config.yaml
n_layer: 23
d_model: 256
n_head: 8
n_kv_head: 4
head_dim: 32
d_mlp: 704
vocab_size: 7443
activation: "swiglu"
norm: "rmsnorm"
norm_place: "pre"
norm_eps: 1e-06
positions: "rope"
rope_base: 10000.0
rope_fraction: 1.0
qk_norm: true
attn_scale: 0.177
bias: "none"
tie_embeddings: false
parallel_block: false
extras: ["capped logits"]
init: "uniform"
init_std_qkv: 0.0375
init_std_o: 0.0
init_std_up: 0.0375
init_std_down: 0.0
optimizer: "adam_atan2"
lr: 0.00146
lr_mult_qkv: 0.4
beta1: 0.9
beta2: 0.95
lr_head: 0.00519
grad_clip: 0.5
warmup_steps: 502
schedule: "wsd"
decay_fraction: 1.0
decay_shape: "linear"
final_lr_fraction: 0.0
batch_tokens: 32768
seq_len: 1024
doc_mask: true
train_tokens: 325700000
steps: 9940
dataset: "wikipedia_en"
Each number is 128 + 32 x the weight over its row's rms, rounded and kept within 0 to 255. Layers, rows and columns count from 0. Numbers have three digits each. The size before them is the row's rms in percent of the matrix's.

# gate: layer 5 MLP gate, 704x256, rms 0.062, rows 537-603, columns 64-127
# up: layer 5 MLP up, 704x256, rms 0.0589, rows 537-603, columns 64-127
# down: layer 5 MLP down (transposed), 704x256, rms 0.0531, rows 537-602, columns 64-127
gate537 103:118164129165087189097140151144161097123119170047117167156128138133154121078103182158188126133127125136136125130106158118072090124121173193145146126134121151101135131162099088132158110188086133
up537 103:141057127111116140164169148140118124130175206178164177124112147096158088160130145192135139085126156130169140170091187165145171178108130107136155107091136145121135140119080071152108124161105103
down537 105:107091148130086069159119126116085128092157195140152131125127166128119109131123158178152091076127127146136124199114134125126166130144092120133164089117164142077122152117082081162118096123095143
gate538 074:115125165071133120123169170200094174153160152160148159128128158106141123100154137118169138129134150187101054097050130121178085129119128133175113197113135104080089070132143183176130124105136124
up538 076:180143119066114132145163094133103138178138175092129158128112125180129121084128098194180166135102155070148075133169139082139152068089069148121124109138136113151131109101045125113146163136098178
down538 078:168140082107143096161161066124124123114137122102165155118152149190115112103133079206202177144128166053126108113159153070160146073108061136081164110148152105127149131114106184093166169108153162
gate539 092:158136144185171108192149194134144149082186173109113146104117151145138083133069099148120160152056051114152165150163137134176136072135133088099176075151148120100154131133187100141152055157131095
up539 086:095102127131098119121156194109117141155224117198142141096090175165118057093131177109167189152137146131152096197124147170103059086104083094144141170115099133140137137155102097142075158149112156
down539 084:112117169131155124106195168089104191099228098188163135090147187174126078105154139109132164116168130092172155187131119148109088093111103128108189144180126090109129123107142109142133115172104143
gate540 100:130084102116139164167131226166103133108146125066079149094179140109152139145090146114123163155152119108119176149176087120092112152143116143136154160186143173132099095108112127130086110082087069
up540 097:130133141149118180108075197140114182100114168063084152122181137115129129177110162177150085122196157113153112115143074100145158148077131155144190140171073161208176197102116123160109169175066096
down540 098:115078094134124105088133115174154091142126157225116092193119124174150133106092158120117106119113135082175127093135172134193163128087107120106156134177071123104137128177146105147131111153137148
gate541 108:172135164104097141135142152138110173161129054054141168059152066089150104100169191164141196129168116106112104092125159166143160143182155155151108152139136148108102104075174148133112096125085087
up541 105:187105118123113148163100125108114090146081144123066124124127127136136152152186137131164160123133079114131091087132104150133154162091098103132170133101123138150064124140138162104082050062124136
down541 108:179118102118105147172105147110091107160103129149041164119106138111172133160172124119156163084093075101151103112144067121142180126127095091142192108139079144167115143154089135063072084104142140
gate542 103:104061160145160191100166164156127108137149114173091173101136175145097150140134141147119078155184072120144130126074188142120126098130071142105137106085104112148169193171108102182119090153122119
up542 097:144121103154098106149120115139154167147105151177157145155116106095079122160126178093117205113115126145141170126129141138146060134165181132095099161165080174142078099152166135167124170019089161
down542 098:098070152111135164107086127141143114145186145169097138106147151140123112187141164130120125149188106093122171124120128120150115118078140152050161145067108171100132190156104139195134104117128175
gate543 111:125156128156107146147145158118136129148170196148160091140134122115147160132050112172032149142128187104083174143146170099089139111085113139153183145166083181113158077103072143153086098122135146
up543 126:105156114127125137155166124136130137103070165119092091191127131119156146117106119098106171109119171100223182187184117168143177162081144125168142132168109136121225190092111098051098104161121159
down543 118:115080125123115107108108082143094128115066108113071147120120137128094119096177156053255097112094096130181092119108113166170144150134122105121088080106169113153176189129163082086147161122125098
gate544 107:125098169109133146133148085142107123111126137155149119171143134117094147142140207178132189135123155151098097127145103147095126167089058163163113082146171073075076030147119177126123109165126073
up544 105:141127140139173127100157117144077106171119198171098163125104118125084150097121178183133180111098166163168096129111112098166203135169159191195089149183138142148102103123104175103134121114168119
down544 105:159108141132190147119128125127166130143142148177109141112133115100100158113078105173124170145125195115126132110119085114243163180106142112131141147173122174139092106131167138087147159127140062
gate545 104:127090114139166068123104098138104119175181140158131145125169144125090178071129153138134117150122168156098144086062153103115147159121197185176101141069116150087097112138127104149129136134133109
up545 104:092190183139153115171122108119131152144133155171203099139167190127165124155153156137082111100161134134136098114154100162113185150148111065048130112124133059113122127135125112120131116123143112
down545 107:122181147147146089168104092137136126136142124137166092141189187103131136121101156067076147120142097129159110119049133132183188186112158115105110182120134102088117115151136091147122116114142114
gate546 104:093147144111135129137085112083062107171105046108172135127118077134126136116145137127186076151152176141108086090064129098110119116078138106111138092079129126127125128108049105198169179099141153
up546 104:115096161083162132089155144205132062135140123094098187165142180098147115131059116219113134106071168160132110097160125090096104113088167177170136108154144155128087094097108155101101081143117071
down546 106:077136140095132126144130138101096062126137075094144154164129083083120125122120139213195090158111188170088127069102147081075099091097161137128105142113140147081083086115122130202139114117074123
gate547 094:074102120114125153102109142095159140100118159118115148114168117096104161112133089181101068111113143116097109119113092096097120099149138138094102128159146164197128087143142109219153060115141142
up547 099:149105117199195110122096111054129090099094100161103102172150134054138109152193123135113112140104119155048161111072128142111158087128118122083128099143059129093076137084146133125111146136128169
down547 097:124120155143163099118129149092087104135122073160141093146146168113194152170148195120142138133061128161106151138084174144126187103112118054104144129144142093064083148082093161103104154162123195
gate548 116:099073139115116096111160215147152123209136174101162127149112099142076141162106116123152100054130145138151129100058130140115101146149101190116096184131161149127121105172110141162133043135065096
up548 111:124090092079142106135153170170191114145083156142167099169127092104171164116083107053138140065118108141149157140093137105110130139161095151106119178106205174146107098126135143107162088152085129
down548 111:163168101113132140137141102153100133093112124158133078138142109077182173139101117040102140149108113162173128175127161129080162135125153077125146139146132138130147123098129128083151139123140166
gate549 080:119121192152076115173167194136147140097115119140090131133078169123159088126131133124094081138137072115069061123102079112066138130135149114130147169133111127151042164181166167171114129126148093
up549 078:168146127144110097172177098097107167124142118083063122100195101139112142100094088138124154139123153151088195118174124149051155106117092178124139101162157060121174160162122158092073126145099115
down549 079:124147071158088125125177086138107109119153128114097133114161115125094106086147068150110178115112175097128189113141150158098120104110074139140121110132142055114152098102082118074040162152132174
gate550 096:050216124114090145124074129148134173129119177111104100114106110123128174195192126135158103188109115130129112120128137139109095126111124137125153112152131108105082129158211175142128146178111114
up550 097:083208055122132180156163104086153102189164210131176129100132151082064184103118111163169154177145086135165159139171136085127175184091111159119070117128074067121138101191117102084090105123102179
down550 099:182177061122119116164149111092152123172156101138202125156109117080091133073096114148184139142136174096114145119140122140148154190096084122111093115145108065117172117168116133102106158121147191
gate551 095:152175130154154117115108160129129105138148119152168100146140118131104184121059138124131130129072158148148082133150125102109142139109105135096083074080103122161124177117135150078073162118123100
up551 095:053084113133090168099099172131112155187124169123107139110110133136063173162165162150106113094133173137105157147115115125111136122095122095047150125125136160169073157119148141168083175209098060
down551 096:157161140140202136125092142156104131093121094091173140143156145119125128113095078105094166123163118139200128095166123134103188123155128165165135078092131127090142111126088163045157117082128175
gate552 087:091155156060134102150106123135093078170098118102203144142100136120117125070132156115056139156191160138124116174110123060109104161127155124156097117090166058108102122137069146161129174106173130
up552 088:133144096111142136094139115120157073170116092076137134145107144136159084088154156106111175114108088147112151199168119127166141128085157112079155081113160140047180137098115172083131152151158084
down552 088:108053093160128127150125101093143100064126072100211135106053164140139124190088107113126136094148148121158155097141094119139086112072144138091078132133132151102105141134123204116128140171117052
gate553 116:185154077121082180087124120132168186101153107152051170146168067096109130067169115155104148093077130115136125155181121146151154140197113186232121118134132123141162135170145124147174117207106096
up553 113:111119100157138137143109105124180149111142124129134159128103084121082153106119177114134078133107173125129097127115096111167178093112128138117102145081047108072124149097138055123105102160092117
down553 111:144138172170137082138179157137091068100112114099158081119103177127200120204132086137126164150144070143183114152137123148137092142081175058041161128127158115076112105081185152078085088091110150
gate554 080:110110120172168159124146140134056134129099120069124172119105132131177147053094096148121147205154136086203143117185119090141123102071171153146130113151147174155118066127102165106075105141134148
up554 080:097139071111127135138139076196129120104047162127093144149122067121077135071126143137177127115145131070090164148169137124123109094047118134155134151110088102142043072177055138104112143124180136
down554 080:086151135126163138103142090141135115113082168115143128113079096111082192149133157134147140089132122106158200096165162156140139108099102144192159067190117102087112151150073204150146084161136090
gate555 100:137126160128138105134096085098090092128176158152210155079132118157120143089140153109161137156114134091124112085115125158160124180139131130080118114163156097108153105157103158137128147101137117
up555 099:139156179077148153134122109119176132134117140150078099126133163091112174140172120108044075198155149124120072148095106074095160101122126085189092108039128128044080098091119115120110140084155072
down555 099:131148191103137143089104117088172119149140136160102100105158189097116174132173097081095083181169121096127040131097105074116124140150171126163081094082164115067108092101141152122103142099131042
gate556 105:068173135081167144114110127147154141162079159110147170104171096129087133075164113140152149202127119094138097096124171111082108099172103141177103052168154089073145145092158092097115105122107154
up556 103:135116144115121177114190079141122163141122166190079088113136060101109095177119123171173078118063151130092096152099198183072133160089155102077131158148054131136148113113140153179162097193087093
down556 108:142091150159124137099158119116038134139094121205112110100131099092108167179098118152116057086083153151109113177138130165123104160121159160103111122077093107139153086098103139183143120161109166
gate557 118:025180119105108108130150113140097145123098120159147137133080229182148136160104156124150128149165131219140097121109090186135151132085108122113083153073128091058108054108116130168122184078152163
up557 115:081176149137082051075108113134141120114159112105146097125101178080145151121097104137132078102168157164138062100081110142127159149138154180096132066138093119110077150139110124132164124144139214
down557 112:128151079177098185114083119112161103094123102136099138109109160168105118177155109136117103135164098138108132160112093175148173147158108147085135128115061149172092100164141108093150115121089124
gate558 104:173123102132129102111048108125124084122131095121117069135082166123203130175098076101148126112140084118128132141133111128093122215137112185120119146123136053130120145112172119043153086151120110
up558 110:138149143083098169147094112143137161137112114096159140123091088138088094102118098107091124175140132145112154140119136127127168127068124051093115117132092149147195140095122130128068107095170094
down558 103:100108142124140108165147140119156127109136158150118156108169135174090126097128164144135134108114083099139138085138128125119134058145136129099183097137111171049077114167155139253149176099088158
gate559 098:086168184149156073117094136123106122074139084152129132111114106153170150102116109105104067116158113113091126074107118093153094093091141181128104159122165112086128121136104154215122155189159144
up559 103:172160052149187067153139161075118135113133117092138117151155154156139174106110150102089202149160067158142111161142175096123117107080089198160142119157113102167172083134174099103186171138146145
down559 106:189148041109159051175163203137135115113167142103123131171134163101136171092141105080116181161134084169133103146145178108130103114104095182130139128157143100156160075136138079101139182104101140
gate560 115:131124195103137111159130122119162123121129120080248136143147147132171093096158124102152152105098138134097080110062187181065143175127148129116132119142187101100178135170139125144149099134132073
up560 116:116152125071116135069082116169094089167105129173114152070140125146091148123170120201127106133104149129156117061151173137118098181089142135116188194118115171196070150149117139120101145126130163
down560 116:152152165075118129125039129123153103137130149121179162094143086131160129090184097156127131142137145151125090104099140149098123204103135154073140167120146134154095131173131089112132095161141114
gate561 092:126102128148128077144129141065127160178112151165083151108102129133092150099137140128130102151126094171098100122190051125106104132082105090111116121156116110133111125115121114137108135156109149
up561 094:161124173160093142119127141142103102123128170185123100091096134143104135141147159105115103143167091090161184051077188086160097127108137147139098112172157152186096146136143169147131168142159071
down561 098:131101114228154097163176097115119151169086144169121125085123107148103171044101146136129064137092088117140107114172092150096130162135075118141146147135137143140112103116132094166165116174126148
gate562 081:155219081120116174203129090110060071142136161163121115137130121085176133143125112174082102154151107183099176116092161133046149125133168158108135117147134181109162111102087160113105106126066150
up562 086:102126171138151119068111172133115123095112137091136128160159189141153191156139106113156147115152112187165147077195087128078068107083096179107149114141107108098100131118118135147145124145151163
down562 085:119068140175110150122113103168083142154129103176130138128039125109096101087079189136140129121131144107138102146092145135203135085126125112140131161093118139144138135101152101126131120110075062
gate563 087:197083147159102127143119131181136095156159146121121126187132108187124114106111156148151129129120114107102173118162119066104106130166148128176139147154133137170135086090098168125116164175087090
up563 086:126123129145079096094147187159140172129112140109149146113094089133141128142079050122144077113082057095132137075116124145077127156083123132113113160091146116199169098124106110105146118119116164
down563 085:085126117134180169131215105118111190099134123181182161145133164079139085155081153154110125092139156174110125117122136189115126112099144144147138097173159118142103093077112189150148115117191140
gate564 071:113190155126181125081101144077150135117163139122131154125135150132056200128105100138128110107195166099114119147160137117141118162094113159109081095152152108178146093149097083118111143126132175
up564 064:096188111135103089139122105172148119089122144100159114102125146143116125111112135125112140116136111164094229118141193205124126109106143114129122113135185164144166140106174088072122131111133149
down564 069:103137164168091133137182101143168123113090119117070162125056082120190062145117151141114188141137145133131196146125156155104132128156119118167149114118132100107153136094163153143122150100117126
gate565 103:131136184174105155163106134110080115107156197110083158155130120123121154128145162104095140129146155129183091091175152079120107142170126125115152134159124173139148134051112106176158151143090122
up565 104:122149124143169180157162109183102164171117137119142130123146144165186161093107113157134122089158134155168140115124185127167138065133113126109139122127128126186108117128107136122109106090162152
down565 106:113144165106176105125089154147131091121154169109074125191149135179125127124133127098107102111209120115178102149124138115102110066151145096101142120131184205155163133120137110171138142073119118
gate566 107:151121117145147100089140180137069168121112120133136166133168159098134088189109046111162091051077166097143145157079071113090104101128130118136174171080150181134134094095158169174091087092116168
up566 100:202150134157137086157134105155083152129137146100141139166143161097145119155088096098185049131083180094085142094159114124121117122125097104088114087134085113143108149117116158111145126151076186
down566 099:134145161121217107171115118100145126136131094160118132125126086148095140087091130161167182164131093186126117110149159126139127167134106119182125111167139026153151184126164091061175146126177117
gate567 111:226142156169175128156111142185112129107098050066172137137146151149164162139191072066083100147078100137124124112167146097182145070165104124115082167095191162156107139125151176095148092091167139
up567 114:106092133135108130080141130092109143108158169190077152146146138181131075128067126114102087159084141156159120164150181180089126131120112150153115101130166158142218150120112063134159067112132168
down567 111:170161150095138164141089096134071093147103094049142136110133122112098109123190089153179118120130087082136090083155084105150139143148158114101158144124108122141095136169179191088148168135130119
gate568 081:114086130131182081148155155184119078124137070148129175082152122143139127106129126073139092099121127115090087103177158100163100074175108190119135126152115145160118157169083073115082149113121081
up568 082:135143129125099086133164138182103084164154157154158149140097159079155153127147190184116130054099136125138131085101121122164154120127097151171112106161119094119123079079175147060133115114114122
down568 084:197119124195115111119155146138141096101127139123123119153095104128137115160120164161121108061129181159121086140137141131156173115100127167176068180142127116125143144105160124063141140106101136
gate569 111:159094137165082067159104112139112110107135081134198143070138169174129181125140129065130103109111120171086174110133036117170090178113172122123102172080152121115111155182109163208138165073094171
up569 110:183081178117112117128075177115115140068132115126106136104177067138155139184147097111094144153076081148112124133184082089123094152125151149117080110065130137169113143131129069121111102116132150
down569 109:108141163153108137080110162115120109127097112130112179173147072081143186172167147184185129139157112108156147085138142176105128182103137138129147112204096148154113156133179118082148153185166082
gate570 091:166106069151149091137141120110180108083175151144150148087122091131119108122145125175136107071126149039154170108147141097149110139121163097062121120119149189124105121087150166162097109127162144
up570 089:127121100140125153165166160040133151144154098087139124091193129094113147180182120086123152091099107142104147189147159137123130121104139097117168151115082149140224199122149151034096080130130092
down570 096:100140160095160151134138156118109159149142131087087118184153220124119115161088126077123172160136119198076092164117114147140131118134124174168125133111107103151182152148108140089126142124131109
gate571 075:127103122187136119114160169104077133119143131135123132167130151115183152179111111104069151070140079145111078129113043127103095144089075148131143077091118084092213094135199154127051057092106157
up571 078:160146083134169045092049084081136092110125123185139163121075106121138147054110144121098112132105160143113163126116169152136096176211154123068136165109144113102032133125200104098217173092112151
down571 078:123092167114117183114209123123176171137155144079137114142133139131170154182136141088150089126157112107162100162123070141149131116123145055175140120144144151118097137133105136146081099074140129
gate572 109:140160097122124154122176142125185118120125136128131180134135126127140111108156141144081140093129070161151116167195150156148144111121144158102130106086107158110159163165162102091136097098190145
up572 108:136152133155130150159117132142154073112146129129136169174182128109135112096145141110098199096107121137119090110146151094158205180165038158120151090128160096130131152119115097089150171113112106
down572 109:122119130139124062128131113100107129161100124176093090103103078131130179176151067141112085149139122094076177150119104132141079122135127085169068094109137105186099141092106153206140105120123122
gate573 108:111079166167147071107140104144142142149155171130088138117114165084136157136183102167137151127168156132121118066161141103096108089071060087122136113152112144086169126065128166103149059133118139
up573 104:137138147164165107098120114179155115078123203144097159155153115092121166121136110135190133125143157107123103109183106111097128105171090139163136122171168127140116146083113114137122119200128165
down573 108:148158101100114133161082146093129085086108091161132156115150110166149096101127130078079097129095116136147122115139116152144119119143125140114134134126114171190096122070139107171064153147146133
gate574 102:112152227193138099136156136180107167145086126169085168097123116113093178127145080151099083124115103086110116116136122070162110134132121139142100139121077068154120145075114154160088123101174091
up574 103:066153140079092135126043129177196150139064139127122120079104126096117131127176195133126175168148169198127113122154140133159121161149129115079147210131106109112077118146100137166159133123170073
down574 103:115114081178133116125171087080083148155172142121128095143107115086097174126073090160105109125138117159113143114110114129148136127181064103077132073116114150170097084156128154160160151071124100
gate575 112:141112179100084136135132138118139099123106122143110166110112116096096134142168161158103096087078163145075139097138120130138092109114141176142127082141142109162054138185143121155078164168096130
up575 113:063150175151117148087161066148108115135171123113148130150142166167182123171077133163141113195110157096147112152088172144071114090130163107100114113151138180133148130089143102129142103061151103
down575 115:123108179098140180112148102111138118127137117135112141128127141112109104174144158179088114138126168144064169096159109134080041091140156158118128068133147154147097128147181131121135195132116133
gate576 089:175144109195143103140162128138180113080127100119048138098111095123105088182171133111153111163081112109136158089171115132152037115093154124052118118156117178092114137132133056147159082160161139
up576 088:164117138218080136116127084118145173063106142126057155080144074156150083194109115135171087108101120079203144112173094152119172142145087100171157182162118114093151129132100152069117118162056149
down576 090:150168107117127139135128093099127181106109114083126202081149177165156121128084120112121158174082094145127139130128128127112061122096120185131107091044133147123091165115158123158137109116152150
gate577 098:150138184149130078161150086141153148086179108139208137122099188058158180127109139049141118078124133159029098072111090164158132165170139079116122148073103105061124128148117111145111121084133129
up577 100:121106135131137152121175148157092134155107128124093138119198154124151080184150093122086113155140113173140131159180115113078121143159121132115148097113157111102142144109159134117126152150109195
down577 102:154152053115132157091099083148186110128064141117113109139082069164119106119111115211125116148152164078159132102100122088139082103063125148118153121113166140158119187131186127137139104107141121
gate578 089:109086101123129122146128107139128094215161075173131138141071110134150149109142165158151130196145102157107098100147089103101078181095103100135149146122134118142091151137117098112150170127161116
up578 088:170143084109102117073142163139140164125122167136155173077221161123137112140088116129173117111042119161106167056109155116187119087176170197133049168153140147096162146151097174116147134098142135
down578 090:088158120134208106121116172142135127140111120150137129148164144120152139160131089118097109088089139143065149168137109124154132130123202131155171142084182142201129079134089093145135124134106083
gate579 090:105111129128151131138085211148120191080164147107096113097180145143128100180154119161129126142069154157158144172123161177143180087093118121165189144192125109163156154095133142152156110177161106
up579 086:185095117159184122053149096143127123137182085140137145105124171066135147120090157129083146090176144105141133177137203156165113110141089163138135083122139126117204094131133136128101130090141115
down579 089:147113171098093057140130090136200153094173124158147106149140126101136172101190133115099229151103115152165123079120092116123157128163122108099175092196126083143126182123098186050090163131067131
gate580 126:116109100106162105150136126137092143132123160205139159124140177136169133158132215108111140103132169154167093123102166113196156082095159121129066164110136152099106046134123142162090146066157154
up580 120:210147117141110179117149142163151084131137117112097098141150148189159114193136044112111133079128096082139151098051112089109102133165155101111117129165029123129178138095149200098088220061166179
down580 115:151123136167102191089158113094163138111123149074124070119114061111093146123135087172167084117139130123076140094138103088028084118159108152148153064146153122182145199111142094143130153149100135
gate581 096:124170136093120149165116108165131133171150133147178172114097085136128101098164130158091156229147096089123145123130168109111119136112137120100130159135175128072037081118143150178074175150128138
up581 097:101076214142151101111114135134152097072090161170135111124111149066124095178126152092130105095134076092169090141136077126121126117128110150118122092141143131067136133131120064107203088146157179
down581 099:119080211139161133145144059086197100075137116136095137153078151042111157180086107085145114120143089179153075167162088114105115101159156126129106068195161134157115114121131065139132120146138225
gate582 099:144113106172140101109131098148127176088089136112090139089131119117192107147114123120068158131097115125086137129195115150141104191124128049133089090118098078060070102112097165137114108134101090
up582 103:130093112098079155076132166143129138111188160183184126127149127180153205143138176109120095088144153105142097106039115142098142119079170104162152185106197195137115114128178129098141171153063121
down582 105:134125119138105142101119107158125179119101122150118123118090110123105155172122161087116138067144124086076163125141126141102103161110107094180121110159128133051092123114094178151154120155096187
gate583 121:153109139112121115162202167125133107112210080099106118114109101136149127142134149114142092102105107105092103131106092125128131097115164185133176135112152154117100112172121121145148133092136076
up583 114:116161120139118129147138111090157162090120094098152148201085151112158099134110144072135115143139134157116082151129153176131184097086154119172134107169093119126160135138114148135087143089105104
down583 115:100139153196149104100171123103140160141140170108128149110157183159171160059080112091174108105147119123072129151116125159128191096114136145151119130141127157077141088117097203177122111148103118
gate584 099:176152140090127122101112109024168142092124140144115172146095121121075133138137147192174089164108107144175112160170169102175132132153181099153135133134161095134094125137096098143124148165107116
up584 099:087129131117168143146077129177121143156132183164097118119112106183117096118161097120149142102097123121163151151081131128131122129124104181102139147154114129165114176137135121148117138119143109
down584 100:032140133116170070059118101085112078135164110109152188118099134083138169139059096134155041116093104061083100114134108071084083147135119086115128131117069153179097101093094101105124139107142112
gate585 082:116106130080141132157174107165144074160080167200135110114150040137128134125088146161106137160125107143113103120090176131220112200159108155153154104170094142119074086147119133162149194097090155
up585 084:101190166123167120157072112132078125091128166139140122139147150135125123105143102103095109103147135092128131092114146119111153099104145189131114117112202119125098125177130116065166128117146162
down585 084:063154153143125109162122076135087090113130163147167101087153103149123134108140035158060151123111149134140120077110104124176109139149176181147098127121133164123136096216147102080125167080094167
gate586 083:045074141170069147135118104120169129094145161112099208105116110147161149164099113172132130117159158166179111165095186165111080126128103103165175173218135185081141121110085102176096125171098079
up586 089:143094176197163168136099115104100118109187166161074099143135064128151093131149071155129131078132159070068133208193080133137123053172126129055104111159103112136110080140156137069113077111038170
down586 086:184148166163160154145099141121140122099181154159047107135138078110125114119110075109113128123124118073046139161151083107145119069110106167047100110171140143158132119104067125059099125102084193
gate587 076:169112141128171130167166115156122122114108175126160160168120145124084169133154125155168151094110195157136120167137142159089152115179206104153090100099071173065129107171186141107096127133140114
up587 081:131102116181153075110129106081119161138088115105127159153062170116110171155181054117164106080138092131119059150129120159150102126124171102079146139103123115144124176150067116124123123180126139
down587 081:121140140082114104141082147113151171112145110116145115152138111097124125166173115086032182115166144108163130114094142148170155166127100136132161154165102090080207151074114127081106167170091106
gate588 093:125095123130139101128099092110120103158162093148134068142046116076125109115166138069136076105130136106128129094076166150108153148072153160113158116082162129116090123138145132113120208108076141
up588 098:138159079116105123165138185158117137068141095096134134139130173180171104126124156147166152169142124094131089114138052146144075148040123099181139126156172079158149108101167126147157142153114110
down588 101:119138129136172159110158051146139132124111181170064135099151096114166102116122132119119115143178116150117156112105142076138179057217147134089152081051067121153118120131074151075119107092184154
gate589 104:138119098150135099118155101127113132207181107108129150128158095117115182137140116133131167152161182168114138131117165135099058104118153161119120097109187156075177118086128084116121059161143062
up589 105:093121150057113187105086144074156099133122171174122100096104109114138122112114113124113086156149091097172090085139152091078143149116108112155116108169105108178092090202179126141139161066174161
down589 103:143106055130194131147150091141154161200152147151145138130170081118136179123139109168112137157129137147128140151087165146136083104185113111097090104085191154095126133111124128136155103126152058
gate590 107:137127107174086163189140153081092130096165136045046172090122126119185114099159106160103118137160107163099133095167118125095172104142079136125155105221120136074139152068133115154128126110102115
up590 098:073185180153185116110161169131081142134090121050057145115126093111105112073096089077133117150094111135135111141190152075076206112162119150094106118181140101117090156053115138081173119103184148
down590 102:140138150139162143082154124106091148149132116180118115162152145141143106138097123076175110134145165170166101101162151105108160133117122155079092118107154098171068147067131165049102132125171151
gate591 126:067077095086043171104192130179155141189183119146100172139165152137143111093160118135141155085123130147134106120083197180057129133088116178111127138109080163183111104129127144164098109186102119
up591 130:166146160122164095173083090121135125130121151155157057121134102114100147140175107169124177179099107106057150160130111075130132141123166108146101112149150101096110130167145087110146175101128098
down591 123:134101137103138101145096117124162137159137149115125102125136089108154118105204108155104155152087129133062152171126114122058127106142130141102101122112111115162117138140128094105143143121141114
gate592 089:210144142200165109097062150134092125133135113089070130106170141143166147142166087122080110169101126093088137130204059178119044102106124152112175115101101105123117116158158136151114104113071134
up592 088:117135175148130159095143180096141090158194094076081117095145149131087094112093077101134097077132074086158124141109165154076114120144123100133138163173171151157148140036145136099159182120152136
down592 089:073147150136178137160100111075086132114067162209082148094125144157125144093110128107143188144125118161151135163155097133146196145168165180120141118078173206105076125171138127166065150127096114
gate593 099:138094115161090160152133130129111151158185176144071110137162116102088153153157156126149099117126131074138143147151125133109158102131116121102150129187093153192105126154173090139157119105095158
up593 096:095100095166084113167085140094130164104109164106043148095133151105087111157128115108139123176103124070170131134144133182107160069149113150140138136218152119137087146112133122139163147189093098
down593 100:067197131163118103142122091097202099080082141118121098123094119136111139112114156142146076112083071109170114096150128082132082130101132173185136156107097181148147095090097112116110127157118100
gate594 102:197103177128148174127146113103133141138104106151137161121152115156140156123155129161146142166105069129170112165099161124103123158116122101160073129110128164121100074126162132135088054132090135
up594 101:070150137106160142121109089173107118142128118082117192147133136121156145083117135109160193113145156120132077113113150103142129134085168118120150088140176131108138103115135122155138141184092120
down594 103:112132145099153148155113118131125137133112140103078161160179141122168116104120116121164171160149097081122064114130184106163179132123172136157100097134174104097144105146159098148120127168117148
gate595 079:128091157131172113128115104119181147103159134121076080167089090130129208141131114118115130139120104079147104171125204127045129095135134145162180124112155167091085088144144105124161119134125100
up595 078:158140162107111117107131134106118162108062166120128144115134120150122095132106121129119134152111126140156130091173198104127115088195172159118094089120142170145194140104129131111083088117174134
down595 080:118137166117099077120134083168166113144099137150152141095138154133083137089154128160113110123120142074110136130117179102184100096150157129102129118132135165089164139128169105126110122153155091
gate596 094:101162069134148133128142162168121125140155169060115102176101143084143155174139143163161104110145147109094080113169131140130152092124145113092177158159132188132158125086102127176152073193152125
up596 097:119185101114160137113105124151124122152096107086189119165076193139162130088099139114160132094127136115117050136104067174111166134087134083109127124066058073081130070135142191161181141124181182
down596 096:111159165102118148162120143099119101155110061195158122093111159157157119143149123146094188118112174177130152122120145152092108174125087155137108083107087053087095150112181149147142087104139112
gate597 094:140107094141135141168161130158054170135184090156167122130195146180142057118152108142130165126085144117202145176076077143153153099147096182166096104186148159155125138113178094121136118156169111
up597 099:094164124146106148100143118193134141209127092116125100122118112129190127138081038097118134124125188128165139125089132133136119155140068149116078141177069161128126099097120118122132134178112105
down597 098:148124080100074109174137143166087153152170069157169105120171145202112079124158134125111161130090133140174156139115077122128176109177135130136138104203126113149141144102120079146129145177173114
gate598 090:073135089066117123109123089108129152095105055132173137116101143146040123104167145125098174148126143116110151090085139157153051133078124145149112171139158104201168130114157144165118144148121069
up598 090:151100060141137151107131066123178102135108126143132134163152057188125073121124107130149146174147172112183128159049185165085139109116123058154103181118216150216157125107185102086116074135100095
down598 090:105156076170134117095140107073155112102154122117095093134135086167111083153197079137136135147155107145094158132076084131085102118135142073158191156110169155192140116059187154126089107114091089
gate599 133:092148133102136134105213118187066138181158142178165158138140191140144144198121181181154105121125152184172112093104126132141172136103111101122087132100135127103135049117121161164115115104193166
up599 135:098130131091108128122084089157095110120190151138159162109103130156065161076141187143150115122237154116138123146101144202105145207123177115169140145153168147169091143172063085133141104202182119
down599 126:125134084152093108083153117182062112130141121104183185154137195171126129132169153128163155104125149083115119168074075219121145216085113098128109155077130168140133033188094160089146083113113180
gate600 101:105125115109127113094118101130103091161168180125126098145117125122121061111145112186162072145057090106149130104146138109146125177074212161125199088121109218123084101148127107118080099132163169
up600 098:114182104100130084095183098157140118068109126142132082117158149090115074116143109107227099140072097145110134172111154114112099180098164063071143109073125144096140154055190143064145077119181187
down600 102:157185092124129130138174098156141145084088095153150136106182109109097087141116135057154134097106109118133132186131160170106092173084115053128115102094121049111162163046190146052175103117172168
gate601 091:068080140141130105150190185195123119140126099107152142143177147064167174093116074172118121087141130043117074066128098047120102046137104148140186072140138141092115123124141127121153162127084097
up601 093:084098151072085127145123082121106100134157187113099121129206148134133181135108165114154165150162141111178193088129081110131181119074067172181172105182124177120132134141159150149123148159160075
down601 093:152171196122119100136115082072119104097174147073104147055153122160116172108088172057142117155120055128157162081139092129152189127137111155072157153119087142154098134147109110123098130155165067
gate602 093:056131088111124105128100128151140061142139120146164155121163120202103090137079099139123107174107107149133131083109148125160119115147149111180108138155138139074139143093116156169135124103135130
up602 092:107113107198146106103143121064113196149104112096111165145148155108176141075127148104154139065133126110185124125116114157103103153161130145114136130084134145175061152193160079086146099127157172
down602 091:139165133132088128108130133104122147135061146103122112148180114126145082080139089135120139123105139084200103171102131145121132077146109158155097115119171112135073167186137115105116125087168090
gate603 113:079121131143097114065130140178128140143161121131116146182120173137137160169158122140161137149142088140101162141084080111115069162156117090144094124089082102107096124136175121164144227069142143
up603 121:131106090080117175166154133141138142055108169153076129115202141146127137102087126116160113184061113115171135195096169137096172155096089165081091173138158134146184124102144140122146142159092166